Each number is 128 + 24 x the weight over its row's rms, rounded and kept within 0 to 255. Layers, rows and columns count from 0. Numbers have three digits each. The size before them is the row's rms in percent of the matrix's.

# layer 2 MLP down, 128x512, rms 0.103, rows 0-108, columns 0-127
099:166179169148112148113094109146118106127151111106149128149086114125113176136119141162159121191143123094113161129104162111112123116133135134111168132137155105184139147122121116170107111098195120094152128162142110111162118082110140130158112160129136151091124137099153115156141137093123144135090171137100159149117155091146129128117132173102169156115157146101119131105120122098103134126105
103:109145164132148107131114127114115135119122132095167114099095164133145160135150102094142120134142149109095128178118146140113111107147128154121119137137075118122146103165105139141116132130165164129129174106130107086108088162146123162136095080126121119146115135146115130071127168105141108135161062136136107110125116114149111150125152133156099170101127141125141093081093155142155112133129
093:101135152144138130148170105142129138145087110086097153103140109121157170120131127110135129117136122157159114119166158117110189122112135110154115098127076160188140114110164135080119129090139133087126103123136152167130142134107157158136139099106129169116128139113173110159135121146161104124139152099093122106147187156139078083162109090163136061123171127119160159162128098107129138125119
101:176125152145130127142146151177155098071100124108144147143141128138084117098114113150125137104157073107076120106132178142135113153133137143127130157175116125119111112124155161126147126103135116079117144118106101125150141103123098135162089108150140149078153138111113120103084158113116110125147136168118131165129128134155158146127146137072135108133105102081141107151128146132153127145107
104:107122157114139144105123134114118074116103164158104165121099110163055133125112124098118146145105150157104193161171193106136155114166096110115127126116105127132119111096136123129120077094109119113140127148147102119108108156129123108122144129107105145146119123144126112119133090107126134101131141132161134116143133159119098110165139178165138071108120138145120097116155167097062128146131
099:158153088102160129135146097143164089117102143142118161092106160109125154122138157108167138115153163109112180144166117101124141093140105157137111126091128129166109161158144172151143141184136162132112097129117208107180126154145150081082142129116103140138106165139106132084116097156108152147156175136153109136135109146147105116090182161118116098181128100142127143110155142144107120130102
099:126128145103146163140127100131123131165150098127105111164148135150131187079145153197174146143081113117174079145112136125115113138116178154101096132144143127132113124093146145122160172187168111138147118143085139085153119089151134126135149125140098088122085122076138109121143129134156147141092102149135125148143110164135109127145160181097147104111099118122090124140119127106134063097117
097:100116126147104131083104174123127091134204078116113133137141093143100139126139101099125145132121113123133140119131111113143149128112134165098164131139109133151107131126114148109147168159118101108150122116130173074084163122128143121164086121142153084159138138100143136108113130151102180140137153115150145130138181108153151052141169120107137114136124141107147132137159114151108111124137
095:136103155118092156147084122101177116130119141136139111115151114108151132136100139102129168178098116139136127100107114123138180144137139115126136093148173130128131121050174103144086144107115099170166119073139149144168145145145166091132113147111133127110104146136124099144069122093109163110143081165151097117129141160105122159149109151125106176123146127116138135121117098151132116151139
104:097121143148146146111141131169121083108138124161157163160124139117107118094153106106132115140079127143126152171129078110138121149158131163153135092087134115143105136137131101118069116076089134124100156113126109163115157140135134169171119131134141089143144151111138147108113129157102105117128129142154175137090104132163169078119129129137140149122142109113158115142138127125130110137114
096:154131138167121112106093122128148099127116099164127123116156142147148154100099127112143163092095118131162065098120143113111164128142127151150125181143113105138147132096141126146099140125129129121110114102094119145155144157132130160122121139134153103141164134117121106097107128173147090120133132124108078156105137099145145136122163132117148109122109127119105070162112092088131123145078
099:124122140139127137132157125117121146168198139111126156154156107121114151082121104147117119121134177166103160123119107146137148090167154129116093132100137170154135142115095110140137145081122080077124130098115160180140110106148134133163119121138151153096142167116155133120193148105129131112148128157142126106110060084138112126140162156163153147104142183151184081133137108115113139115144
112:134152134117137102154131081145124118100107130107105131079150113106142127092154105107156158092162135126117140078102082142097086115154142114098146124166136125123122133119156151137123127180131139180114173125131132142112118173128139127138124113159132117149127098116114117111158131113137134087180105115163099116189152134144104061091146149153130166109147140173130140137159130155160148146119
106:147145127145142102139096126129088123133133106118136125088120120171079156148107145120147152174126112074139159129104149137134137137196122126150124127115098114089192134152162140151145111099140140123113129160099146148098149159137179155172127104118104127102113115147141086138160152130124148112139125097123124164132167163119103153132147147181141116093102129119121120101137143155158174125119
096:158107137096137158161133147162121127104122135142137110115086140123150106137103153149103126101117158064116163151156133130143137087173143157145109120094131161174161134123114127155142127105127128106094098117131127133125120088152151098136098123098150169109126166112134179113121158138146146132110128116129101102170096147089126137139117101121147174135112114153144129137146112107112145104115
109:118144126108136143125127127131164153157114165146080153143120084127113133118127115135122127136153127120144114116117139120151112107174122139133138102128127190132132114090157135127114149110175147130157212101082075101138118154156107105120135162141131168112127147101107131111097128128162124110081110134116106114127178163139144193116104120124146106138128159149127103163168119162136086130161
099:138095152051126107153142090137137131156121095118150146145120100100131104125139166125162114092127145125113164150138124161110134125154108131098140080159163130151104115108130124114191141171122159140141165082148143119128168117125120139129127098128120134112154082145177104142144153106106141088123143106143100130119099134180145119132135113109129124129096111158153127134117159135106120151166
097:112125145136093130138115113117141141140133120102138102137151114132088170111150140128123114119104184116123107114080155146152148157153101120165121114154113117121129120147130115127153139120167128107133056136159110181121130153145119114118158110111112150120161139136113105119133134111106166162103068148108138102169133099115117132104077147153126174109148091160130130119091102132142143155144
096:147111115185148105117137078115156090139103102144127112108108122151106145116161073068089160112144149117142171139085126111138141071151114179151150127103134087108108072118112073116114102139146098140141116084135110132101129168121143100141119099104144164158157154167144143131111151129156111133151171160139126138133151134107064136134171095109153164145119108126106128116132131151114133097148
091:151144143133097140134134088115148132163099132173102086148138151130130118163091149139135153148144149114134140112141158122103161126111106152140133094117107128148122140160111124180102158163112089154120170142112130134104162111138159138100113125162133123054112143100133124132148162150131171151119116149097137141125112116128156109147139141065144111170111149149137108102086114139085083156126
106:128148092119122158134117147136158095123125130103145109147085159102155159142135127169136106120104144085109122170113132125114153161187150105096132150082117120112151148133114120102127138125124131054131146186122136120094111106149147135113152151109107132108101146093110157152100140131133116112136132151137111157133096119123167131152139147092126124147111112123067103145094118151145088124107
104:140130109140078166143146107126162104109125119131111122130122158114139174088090113104132173193113153166121116148157084142133109123175126125116125121137126168139125144134112079122166097114139140163136147147155140161162151152129110146187184114152132131148118100107107140149096146135104132144159113124115107164152141133111087135132127136141100190147139147105124095074129108131091079115172
099:133105099124129155117124134108099122147055167077148106157093147085104175113156128138137123169098173121123120114116122147100114120131126122148104158084095135151102122152127070072200114103114123063103135130159146105113141151115088115120181165122091135114095114161160122088120166107159099183154167135116105168122132123105172148113137134088129108168119135144108120123127101083149109134096
101:132144144106080181130132120105100117164094140176113132098095163133109171094141130107117140153136111158143144194088114132139121114124151113147107135105110124101118111145144125122135110151158091107149156128112129122142113110146127130096112112117142128131132148163163125116067119148097106190147134119160150141164077134108091124106100159132100088087138154095103097118143098137106103122099
103:136152117111124109118113132134090150123142139105121093092142081144172082142129115134131142121173127105158128138087119110132125120133138093123072151156108122145130103142146133101097156175105117143135149124099108118164122094141160142163127107116112077170159111115106135137148114052154135106180127112115102173086100119105110125115164129133096120112140128117156166112153101133118172103086
099:151137157105151101080134100122092134170116113134142123112138136112116114134160137140150154147095166115134128103110123129085160141125115138122102142140143130139130090129125083163137126132120102105114122114132139109135124131121204116122126142135134134173122118133096125119164097144109130169119139124144120104125068155102123100102118072141133142112147112169155179153107139118110129111156
099:163080139076141124140126126118164114138143105161128134135152154102158154140144165115097134142106087148113103162102133129126129122124111113137151163123095103128127145124130117095152121160116132175091119093158184149107134114105097140128115156129158110093117137142114173096106098105099100130147145172093119168108084155170127093120128127124138126136149128085114114137167132163121151124134
108:150122089129125107140114144126121158109113140170137118118136103124125134140096116085132131156128084139111167160124159123111142121110120120125131124136121100128121147138155097062114127182142113095119114130167174112165173131095138086089140118151142135104100069138133118117126124132142119166134160141131132126142096138149153184106099163126089109114091088131130115118141140078121174109096
105:148126122128114156117081151089117151150110120090142170172159134156151147110117132135105095123107181099142100134087171126182129153158152160114143131115134113129106130149124141071142122095147145107086096128132109134059127115135124131131143157106115140093129128136138132131157125139117165120103124138115125140104146106143195185126178148133130151112104096108096138119149134077093156101094
101:097129127166168104146120140142128121162159108128152150135092121141143110204158118136116082114127155118105162138133178140117116128111140149150116095118112117138126145129122146089114161113170106153153115111134137150117103112173116116155118128132110140130171110151121124134114135118130142139092114138159147168083137104169140128098155121156167127127101110132122162134137143141138124097129
102:167115126179135114149147109142137152121128138135107129173115135141151106111129115137130087124121078122135095138111100131140100134160140141137128124123101122138156111138116118179173113136132120102128152113086129126141106114130116121073117123154097136135142125130170139117144133163101123144074127165110155108111116122116154133122127115099104097112158136113113098126067118150095109152123
099:118131122111132113127146146112143084130122174094085163164130136149132136138115073163099147129130094169109159145144120122142121116148128081093132165092135152120137139135151143112148105152095163161158125110160105131149157123140125122127136107166158108084148143114124156102126159115113104173135151084129119136093159080083128132157142136085136134148135170095132115131138119107146128157102
106:091141124090132115110149099121137128142118122109090174095136109110119138135135179130114120167086143124097129105150134150132139125137097060121092147138143118112192076138170152179164135117163134132170093093134108117105117157116201129144136102140145106092172122130118137171149096128131100082100136136143144169122128119118104124144119112142132175119162136146176140167095094102137115132169
100:112104161161078130140130097110160132127092123137143191138118140132156155080133140107095135122159103118101143149117100115123107135120141076122121149151127133162155089134104082151106133119138134112093125115124107149148143118112117137153145084127107130115136128156090116131144134098161098131103110136111112137089113158128116106129140154132084158131147129112116090096143137125106110100113
097:129141129126127110123107130134101101126138126167176168111139160158094145084127120108128154138119138145148127122154158167114066133136153187106129097091120128107111113101145101143121129112161155150140119112125141116094156134132097151099121155144145122187140102153126145159101148158137134141122130117133101102127156127132124098138079125140142159152126132141113133122108081159124102159110
100:151190115112109156140134148190176098132144145110134135122180168118081110102143150144103098116127141122091151093151151174145166171131114159115145105117107131095146128116136133112160133156126156163171160134105127134108082128135131147137130161109150071171131151115118109161137112117081130099124135140122120138065170155178132157157126112151092127106116162135142097119161112126105107183104
098:102091142135131140056160071107095091158138091171123109097143147116110146085175100138125139074083154106135113108130098134149088109151107111128149140153151174133160094123135133139111105079132133131096151158138089159114146140134119141131125146147092122165141146129109151114128139126094126115137073101123138108107146118115113149148180103130166102109141123135135139096143129127160099118167
101:107177105139160112132131121158126132101128117138101088123164118118128126123160121153120125099129155150152140144144114063173154161118111137096152117124109130110124149124112161163116156148133113109112162122149137139115164146120158101088135183101102133127111130130117133146115170122142127153130120156111138087115119135132134145127130125113136108138113103124147119166165098100135087132117
096:133124116125124147123131112103137132142132129118115106108120140153117166123086093123178133106130164145115153169164085170108136130135120077127070101109122128109087140133116154103101130124146165132136155137140098164082126100120113149192143118129127148142166135103103150136141130142138170169163120117143097094111107111162116101137122108173126118093138116120118136103122147108129142133134
103:131099160135132125157138094107125105090137109106147126113124149118126149104103121155144133138179137141136077109148090108172154147145152089166163175163126107146160160134118114126164077127073128085141098114067126094136170185125131123171123150137146089135129142126111084130198106160140129117146134135130114135133130136133099107061165150125108142129149118113128059130130141155110136127182
097:123103114120143128104134127143101174143118185112152122134093105151143176134158128123110130109117129081150113110136168128135123092124143110120108144139190122129130143149116154154123172097135150110132142089121154140134135118139121149075135114196113198114139110122112132142123146156137094124133109130099129126146140132138141159156184071103142151148123160149095156138116123143136088081143
098:066133144109145096096112107146143091095146151074099125136117114128143115107097153117119102162127161121131127096194144141156151137150147172120127119108105120099145155120154087144120146151118165117159133122096138134099124132160130124147142119148170186098154127115138118133136115113104102132126151123131157135079109198130184144139133128144163148105165197149184125129141134140142108147117
091:115145177097106121138143111114167119143079077085123082130073197109180097166130154099111159112144103151162116123133105157128102145138128141120112120100107091145137125177092097101165127129175150127113118167131144106153096142124123093081120099127112191186119108118109113117133129143088166127130109153118124090094118111127108152147136130170165109119113130094116117095141150121134141128116
104:127116108142087089103083102130146148146128132127142136114154128139125106127083101159103161161139167121153148111143119095120109157131123130121117130111108137131136130145101119110129084119129142093192104165108137138156166104124132134150151114109127141122099105165107135151113154152129100085128138093130128142096067141109098141114118128139127115088155096104125112143128138136118150115158
103:177136108125139146128181100155142105108130167136152110126162117130158129142127098115144137130196092137107105141088117139100105142141091107126138109122157124144079118111111179127104179203112160085101188135118132146120093117124141139087127114176163179134138156155066112094144175118114137130138124096117121135180104087135120058129099157152119161111121157127109116165151145119130086153120
105:130113101128140167160119123115118156159159148156179125194085151116102140142094157166106103124131097118126146121092073146142131112109106138124103141151136164116125098096155154144109126140144152119188081094122064162119118161160066139102105088199159158156099104150151096097169111153145131157095109108109160157121163125128111099119136159138159085132127126159126100176120147162100140112115
101:113125176137152137141145106142117124120100135137152099160082128106146111166128128132081100156098137132101103104123151116132142103125131133102099131129152138131139106149131118152126163108202100149085176111181125121130106107156165100099123096135121142129120132127142125128104160102129106104105132127063171090138161130163115131123133204119115145096143174099125143136127132162140084131145
097:093099124110096148113129172145134121112069147112100130149106180091143079113126097175127070117106119114148155127152138164176111147134123148104082070108142171127145132117130128106111144116115098073124178155134130157104123125161124141105095187162097110106102153107116152121118101167101084132121158119132125117152125141154147094140106146098154125134125129135133092142157143138156097126138
097:136136134130161133089138124155132133145118136172149134127107108147168139122144108150127166142117136133158149145118138168107158146115126118100159118087152111124117108165101170112119111135149176127147138108133133100120100069155096131183166180089115131095133160128117160111101127140140135168108131108104171139151155140104170128140120106137145124113138116142111179139117118112084114129108
095:145139123136113107125137170147149125090127114154152121129140133116110126171144143130103134115126113137106158126112137120140155084160143150122101096128108124166093148123162142135126098113154118095085129111135140139128116115120097110154108143121155124146152106155128146110127167127099153131156112124107128167151149126109161158129132153080120117166150110081165138135114093108151169137100
101:165104082146113110162100187138090110112113132145128114156124113167153132157112102184153091146111120151159119202142133101113156114126109098124094136108139154117129125186130144101112137064114129147163152113069151183119133129105114137161144131133101133107123123123109094136128118093128118110150110142130128112124106122136131154146158125119091149091118109115151128135131091102155169125149
099:131121134129105098141125109129142140158145123120141129134121106120136121081130164127124173147135119120109078142075139161114126104173119109162104093142135112084168099143137170178156140135152125134081147108105108126113158166109137150142127144111125091132116169088164118102140084168149149091059104154117152173128085144143127156148167118145146138120124153101120116094098134131146121127138
108:086113116092156110121132111128108119109145143131142083120122165166120141131148164122146156142114151107125096152146151114128133111138147116150090080100123137122144144159137125193091129115139177125111174155143108118133106115132092136126144075105143108131147134136149109133097142145137104117109126078092146133101147077144133132114066125160135092128141138130137113137138139149133085114132
102:098084064128135122125153114130145079164135121147155144095132114129117107113156123129091116107167117169095084094132137156142151100141122078173109122145059117164097114121101154139131088122106118123134140169143113161102113161109120150118138125148129106148140092142132130114121129096143124118107155097156150127116125148159104126142161122160139090128109184152130107145164131090113160125114
100:111116112104114108115104115125135119104098149149140125098161170116167117112140155148123142131131131148099157142143111113099111077116132144121100136131127118176127142135149125113153142145093168115136127141112087135159157132154140148112139143116111119138139139093114117152074120134124122129162116103147138142121092121159132155113104082123145180125104180168112155119094097145125095119149
095:138101162153128144187119152111135166171106137112127117125158166106119094155133135106163137171116122107120103126138115146139161120144092116148144071142078120155123099149134153153118125116126129130161115174108164141121141148103109139138174130135132131139119185169141079164168133141108096175107136116129124109083188117132140142109113083123149099153121102107121095140088086095110141117123
099:132099099116098143170107147141148135134140176121122133113102120110173148151177132113161121139134135153142158141117129146132130108148114124124136108120107121094145097136091115146181143142098119120095136127099139108113155103168120109099161098126128121115130157173143161126135133069118124110081139109140152137113122072125170138114111102120101125142156115114131092103104146107120142139109
102:105109120142104163106122129101142101179120173097110121117139135118161092116140122090147105113166162139120162111120127156160101139112119131129149115111128126121113112085083103115137067135107119096113138147129082131147145117127185095153128144124124091156129103140117134171107123143137138134164133153190103123127132160146146079096099151141140122141145149168176080112095127097120115071128
101:152160097131113119121082129068082146089102120086142129121135099144122113151117134128157105136160117131097098113169119194121139095181135111146142128147159111088128183125171118150111150121132095126116121149132117099127124146130154135136145162122102138139135087156122134129121102163105129122151164160116093101109117146112126093149156105188096167120116071127132169126138108152150156102120
098:104129146137100092146138077124134162153135127140158092161130117147156109127087110157125091139110115115163109124119143131139139128101129134112132145132188153084138129120177146123122154144091123088102143147083149158109119110180119187141110141094117126142113132129115149102128154153106159173140144132130165116151158152101148103125110133097152109102152118151123111144135111127169130079129
102:137127181138146110154126121152114135085117134127110116129090118157120121137128101120135153115161101105112110138154126153123098140144140135117113127134191141152140137123112172140073123174147124153124090149165135106145133161152092184098134117131091099093119174125151120041107142114153125123129097122137101140139077129113155143151130161158111101133116146126099120163105126121102124145125
097:105171089159103119136140102146144124160142132126138121179154133140125126127118117108134124147114094085148091123111118105164124151141125202096136116136131131129098121073139094116091130149154166114123106134153144159164142131123139157115155140079125119122087128138134126137100093119145113144104158102163101112105107128179106132133131106140136116066078091158177161183104121124138150154148
088:114134145134140157123102101149116123158118183127163120175155115120125065152114112118140131151079111121123185129150133144151135109084170194146163121105121124127140091100113165155127138074146083084138159142123074171135124144122098127125145133129111151145119111149093134161149130134136111108105203078105149142136137102120165117142143123131135183149136124179121160140120143111157107130126
099:149149095177146146136119134075136109127112084160120124118134178144165111094127108131116148146120110128114169125109139154139137185143120143086110121129163109101197135109099142138129124162107131151096134123103070103098102169131103142149127117103143130122142144117106134117137085146110101129142048070130117134127111145098103147134129114154133151125111140089117116098137116133148131118125
104:116158095075131134098140123157158124068116115126106112106086157077162154075137146117106131152121099083129129185159157093172137144102123178121147096120103125141102143162102134147162121151147147144081098151105111150151135157151103154129095124111119168125118122138183081110133105156125123130153125161079125152130093142150112132094104148127091134147170104110083070106091125138118126168097
099:131125154129104131138106120123113140106086117124113118086160091148088134104102127121089119165111158140091105123053107108118080108138179113118133130092139127123137097118132110095136152129110121126144123159137127144083095131094165135117114137074159162087125122151123129145104097153142144144129125147111153147120119117138117115128156117128157113134129110117110138125165072093126100107118
100:077108125138166128136127162153138143153132089141118155099164100127111123100104163164136175070143121120147151146140101122135146091099165111135134148130090089088128149107119135092150136103162119089112106145109138141115128119152119129123141082150142137105133108119131133160141116128146115118108137132130128138142176116159142121150141102112156109138158138169125120106135132128169145157146
106:142127111104113124109094116100127155108117158129158090143124155133112158147150118145145101112081110151134146123136163119134121122111141088130115164178139167120157091138083145158136147132142125084136134141145165128110127135129151120133148143091106130135137134186120110121144121160132173142155105129093147113112123099134151138129136142124164154102136176155158142138166152130137090091101
099:141090097141156119156113143147122183103103100085121134080150129126090097092109140100117134105137143146103100163132142116125154170085151080109138116113116140110148100115145139161133138128091118104167149142150103111100133160111100155150102174114125126106148151159117124123131172125099116142155152154091087154097080136128129148108118135129103060096111128093106138136114107100103136112113
110:129094113164177125154122162153125176145107101121119120111118127111117164127120100187117129124096135107147127144118112132117121114102145147127128141092121164140145095128145099121109173111143142118117124143146090098153102076152088113121119155124108088150100096169122119108080135103148134114099101135155120103087128121150109131117147122111168104127105127142151152142142178133149106090151
097:128156137140113150128128141138111147150122144171128100119113103113108146120139159115134108107164129119138143119145138119124100150112134113156127121150126123144144116162087104134147112125058140180140129166133143153141109153145110154113099082148116132099117068135088150115157092113095139119133103137106121115170142112166146171156132104126139098120094137177063091122169116159083142124123
106:112107152145145113139146141129141086116103136130137116176109059102094116120137123129094207149137152102080115143094120129103143132142148148130121149170130116108130140117105110096127130101165145130125084141132154108165156111152163124100123135108159117148152161084116137140138094145110126129104150095171145135096096128157194120123130089142149138132130099124095126129158130123101185091114
099:119174127121177121146130137121131131136080091118187099119134160124130092148126125131136139152111111111118127150144151137141120109089134203099143125144128147127140133123128155161128156128119111163125118158148128076126104138155128143121163122156098137167162111144149139106154154125137157106110097127121165116079138087125141127131146104080135136138127122160113125117098119186100102130107
100:170129093100115166126119130101151125156125084144102135118090146155109130186135122108124124153134112179129111154091124108140139158146143131096138135132101129126160133163117151162124144107085146139121071135122164139123094140117115092104177137175173109135168144177129164078098114137136103150133169145070141165134141111116161167145137140149150089151111126114110127162129132142119140127074
098:174125141122120106120150139135128129122133094101145146153111139133113137071146135118094056141115129104124111172109124117150126112121146107123140153105130122115136105174170142111176101135128100080101133131123157147109128092137170129133112156128102118151143123096113107162106121143135102120121092156113151132106109133108127130108125136101094134125096154093152166146151124095148165173140
095:131134118120143160143090168092143126114093121123179085114125133135130144164112186151107100142137119149153149132072165130084128145150119109107121158097133134143116132166113151116100131096121105104151134153104142151143177093146113177118129101119100145144103118082069131138126102105158122123200102114109132106133070110118172148124127173093153149101138145114146135128126141122132072129118
093:127150150124127126140131127151129151084108169091122097140164141114118131154141154115129101107146110144109153094126111175109141121132130156115113125156140137123131133111116140139116120131087161129095138175130096143099105120168164100123143127086126157125143159112138122128137127143121130142120175125091125134115162157142170067135150123134135172149103157196111157159132132134126153123164
096:144142124128070114177102118137107146145139139115140140126132130153098108168148102153117122139077166158121125118136125096123099162116152152110123077089176146174119066161103120084191148170172133159094129161139104204108149095130163142112110109144094126137112116128114096131132110139113114118152128143074153097095151113186134135164159129125171134101147126152061158132136117138144139114110
102:112127169147108134115117137081103150142104155102153088111165110167137095079147119126132129145162120157116134125138187124105135134136139122136114139121171131122152158134173130163160158194142133096126130126092125171117122162102105118148140115118083145192130130117145135163134143124155124140156149115088101105137161150120092117108114131148104136156136156140138121153140097150099120078150
092:158131135125136125090155122099146128084108105128130096148083096099124097140110139140117119143124136129120123116133160141121201124139152153139163079041134152120110135117100098164103127099098161151133197114140108165135141102137105160087145179159148155123124148155127122118091164123114107108108162105126113178059126134146171148125135110080098155186155138135097075159166115128144129131099
098:114092104116153131129138086153111122140085131136119138103112176107116083153116149142140151178091115092132089137119154173104078150139128148144125140128147107112128138122161147132117128133162114106083081144136111116137107125102117127153135129102161073096147112115160132107150112159151129135144133147104142152107115153101117171138137137179110124142124108090152143060122159166142108111134
104:160121094113110159123140113135102146088098129095141162161092120148148128072100122134127124152146165135125077146132151114113139125105140142128144117166134106108120156094143130126173122103066160113105086113103104125130157115109103149132120130126125110105126142163093160120177143115062159146123089112153141121147156123144127139099117134114114087103117093124171154107128152146092149142124
092:158113128172116135161115121140139118155128137149120122127104134121133167107142112100097098149186160149143133113116175106149151109096119113120118151115138116140099099109171130138127160187113124121088140137128123121150121123123137141126126148088141130148148122161141167128151140086180173092112099144140145145128097097136123150124128156139158142134159099131089101076164148115108148169112
100:135122135102132119123117137135119123113174098109124151104150136136196168108124108120070105125151132080103124140145131152157116116093208073124090113106192114126114130137129121096105140148136104131118079121135162137085152137139113152154114154153088103144133120142107154173118103103140139105128164135123072152147125114129124082151096156128132122077095122126147151147106090137106128109111
096:112165072105115105102157125097072127139107149094146128103089133062133138103158106149168132142142149112112104136123088104142151143129101117091118075138162119117128115107105125159136088104129105116155107130100134127153146103122135117112126140107093083115139129183139128136090110152069118131128092131145125188112128151120131151123109101141155116122083156155157173146163084150106146128095
097:092123116049106171184103152105113138154150116116134127195146163118115124118128137113133047154103132168115145095124095121191097114141140162141122125136166137153117143082137162140152160107091131147122140112118127122125139156110122155104122145164089072109131143136128135142091119171109154135141124142174147097166104128090149129102104136113147102140098113149072142112132152121162104167163
105:138147129119134150142109135109147106160111109112180143133135119121118147143109145114186122121131118141103126161152161169141125146177103123138129101115143160110126112063161136095105111138166121132147135172101117145107136112095156127124127159104148129158137160159166175122117159143089102081084099123120143153137105121133148109097132141141130120154097116125205159115109118124116112108148
106:135125105153154174144101131126123152117131136138120134127134111134100157153121156171173149107142159119122120112120113136103100141097164131129100098084106136160100097092168119123152120146137190113129136163158117117113142115093130118148141092118134122168116139126149138141092122171090160151103136151139129099154138124152144100130137112127094160142147144129145135144095122102125100109109
105:112159165080114044124117174082131129080168123099143088142118118136142106177102127138140143143136150116111096096138135123163094169103131125091162124113096118118166113107138131098146167126153110099126124136168140119103087151097108098132137143148165173099111144100121136157123153118152119155157127142098173123153144098154191112135124103150159136122138133124091144090104157113106176087110
099:153138174115070166125166114084123119130132107152129164131100164171100147146130135138135157133138101157144133112149130145113120135125172127103129085145125100143150138143140130100172139157104134146094083111140160123073128171150138171140199121085089122100125168153107160164135162121105109112147114122139173153177138158094093133155141116134109134145152142125081115095093146149101156123148
090:127088091119137120102142148140090206148113136148150133108151129133103154111148083160148124081126173135126117146153142094128146106100126158108141152132126174117132155161086110128136162111139144160151102102137107102127115140124126107081122071154148161115123162136152134099084104144164125125140115094098173154141188132131105150116162107114155123145109145156122130101138130115153120138109
098:155106144129134136140123119142136134141121152090098117088112105106153075145126151153104144139124095106148104121142112150113147148121114115124104092115150127130124124151145095106109135122134126069100141083143130142107153122133109122111121152096108148131168139141116121135052148081136148129115077150126131143113133107092120126104136066087157115100121113153101114136141138149156131083138
110:158174120121090125122099130104132160167143160136112111188132171148105140145101118147110094143135153133142108163123146173111110117145097171127130107133119144131146108157121115131137128101121154140129143147126142108125136132175125158160152167157115114095091164119123101158106127158163155133122123117098125159153132170131133127130126140150136131105098130133090127156162151117162113144132
102:154105135136092112137107132129119121076120154160104108133104093146119108102141098104116125139144126121165116141134145133111126137114135123125100132127130148194145130157097120134101146120141125106125140135101133106151162106131099122113103146118118135141113168166130179097151158108167111162149144135098138111099112074113112187120138172104150135162124087124142128130153093130126144121132
110:144118109136122158201143159113101125165135156136149133142166115137126114161127152150134103160115144151148147130115160123147139131070120098138114131114144085115131129118124161151168153080148139114129113141138157122109145129086102110135099113132130152122127139097113141129139120116118082155129157156081137112128125134177197153051147105136140143147096135086101158143109138128146157146108
098:167116136141107119155080103125150128143101159132128160098132162109093121110147120104122141156146100152106120111111114102137138139086139136136132157107116155137150135127134135111112080133105118143126108149098158101110140149130161135142116097151128108172062124141134114155160121152164162122130151106144188113193158103153071111109172112129085172102148116144141100140130163113143065143108
101:093134136130145126137175159123081126102145091088110136142104144128081056110109129145070170149086104117125125105107112127133121149137126136151088165111151133128125102125147087177078125123121108138102144128169145124123086129117161089114158144165125118097127102088166149130139117109095114106132123147133147155118144153159096131108172133109122164154116125090117116081165103154129091128174
099:118137142135111129117085105111131119121128109094100138118102119165135128144155154120174162116149122097124103155132121117146111151106133127103148120108162152121145108164134096120126165087092184145148142111144091181082149134121111129080119177146112160161142092118128187110146104111089131148121131112132104139122156119115111145134106092133152139077157121183089161143164142150118102148121
098:119155129140123143178082131162115116139130120114114141121124122171188127118096148115115209148132159149156134099143081163123140121107150113122126126103123149130129144132119132168156103124098092126137114093106113146085118152143142173130149140160164135121138140119160108108105137108145107181132156109138110137079150134124170129151124144138086125151106137104118094115174150121135147105149
099:157135131078109116118175089116120108084107127153152133137156111131118105117128132123096158128132122115104161186147169132114134126141116104128085129079150136092121106115137170114137128163095122130150126119140113129132171133116141125152161116137169142138143169126131148146141098122118189143103135149137094091081165126095183124097125130120118091142145165104113096145137153144174157137142
102:159073187176169154125106131110135118125111078156152185169146148168150153156162096121126125142137128134106153133127178164150117132109098112181161144114112128132107104101104093130143146147139153121143137172125157141089120130138100132130119101158175150117118138119138099117127098133134126095140090125115120120117109137133150135132106113095130143140134163117151087154112142108146143113116
102:125167131158145113131155126088097155157087123129150079166123122126072146151128137136099123115155120099102100130148107141130130150131156096142139184099134108127127120149143155105115134118067159148139137101160094115130129123128144157100165114131136126140100148192174112143141119120125118084067120124089128132106125136164136177144141098090146129120197133130135077143121110138129136125132
097:115155165085185114161099141114134160085119119137136159169112140109127120095132122125122134194136075111098125157143135107142164108123125122135128088127150123077129125119111121105125125121097142114129119128130143112140160161144141167111153135124142137111148146137119136122112120124130119113102099127124106153135154146112103154134104101121115127127120145158131127099108135129147145155123
098:100139092114106194146147124097128086143120176084119142112143155127132136155131146121120142117145126128109143133121101144132126150101108079134138114139142137087118139116127143113148140153078126141117153167131104106150106121101150092146130086082147093112160138149080134117123135118114123106134163104157142145122127181118143132131157157139150142159148113083197124160141131115109161128123
100:158157100102113145119103140099127163134137113180123084164135125166065147165144182146124174129134110172144136134141132117165109116188122150147166134123119146152183088133164104143130143106118144123165069098140132112153157098120115149116109124132137114148144117159143134126087135135121153123114172166133102146139115115082121104143145087126121092155164122134142116150151114138135128128173
100:167102110119075102119128151123147131102129156139131120097119080139121131107110138122153137128194158140135139152156122114115119163162111073070146145115102124102113081160164120118131113089125129107159120126095102133116114089111127076104142105110122115095121088156107163150125063106130105133115149113139111081120093120128154128101112136133078123144154178124121172083114118124108125090132
099:112126165122111106139143124122130140113083140138109106152176123095163111123131153128107149161101148124121104145108139142111139111167132136169146117091149102112148137101131134120145161158111142133121150145134152105115124118143141141103126136138146130118125160128135113107147150104142150088150121142091139135094113140119124153133108118120080154118119100133136133129126135158118102103126
100:117128147152147085132143126106123143134113102186128137133127104101150130130120112085079164120161126121115125124148123136118125138101102083152116155113119137112149102081147113107177120147125149131152116144117131154155169109164120135133109170158132132116135108121094094144118106153127113158145123147158142131149171126108149072112131149148139126124158164126139123115155154138112158105154
099:154124187122129136112166106124087150170112116126151133153124068119106094118134110143134108134126106124130107118113077114124136138144110081098125125146089159110101166162114096100148113126136122148100081060080143112136116174148130114110100135098106161096131115082130132127142143130145117131125148130091104102110132124117148087109121140113116143132138188129139149161121077101169172149142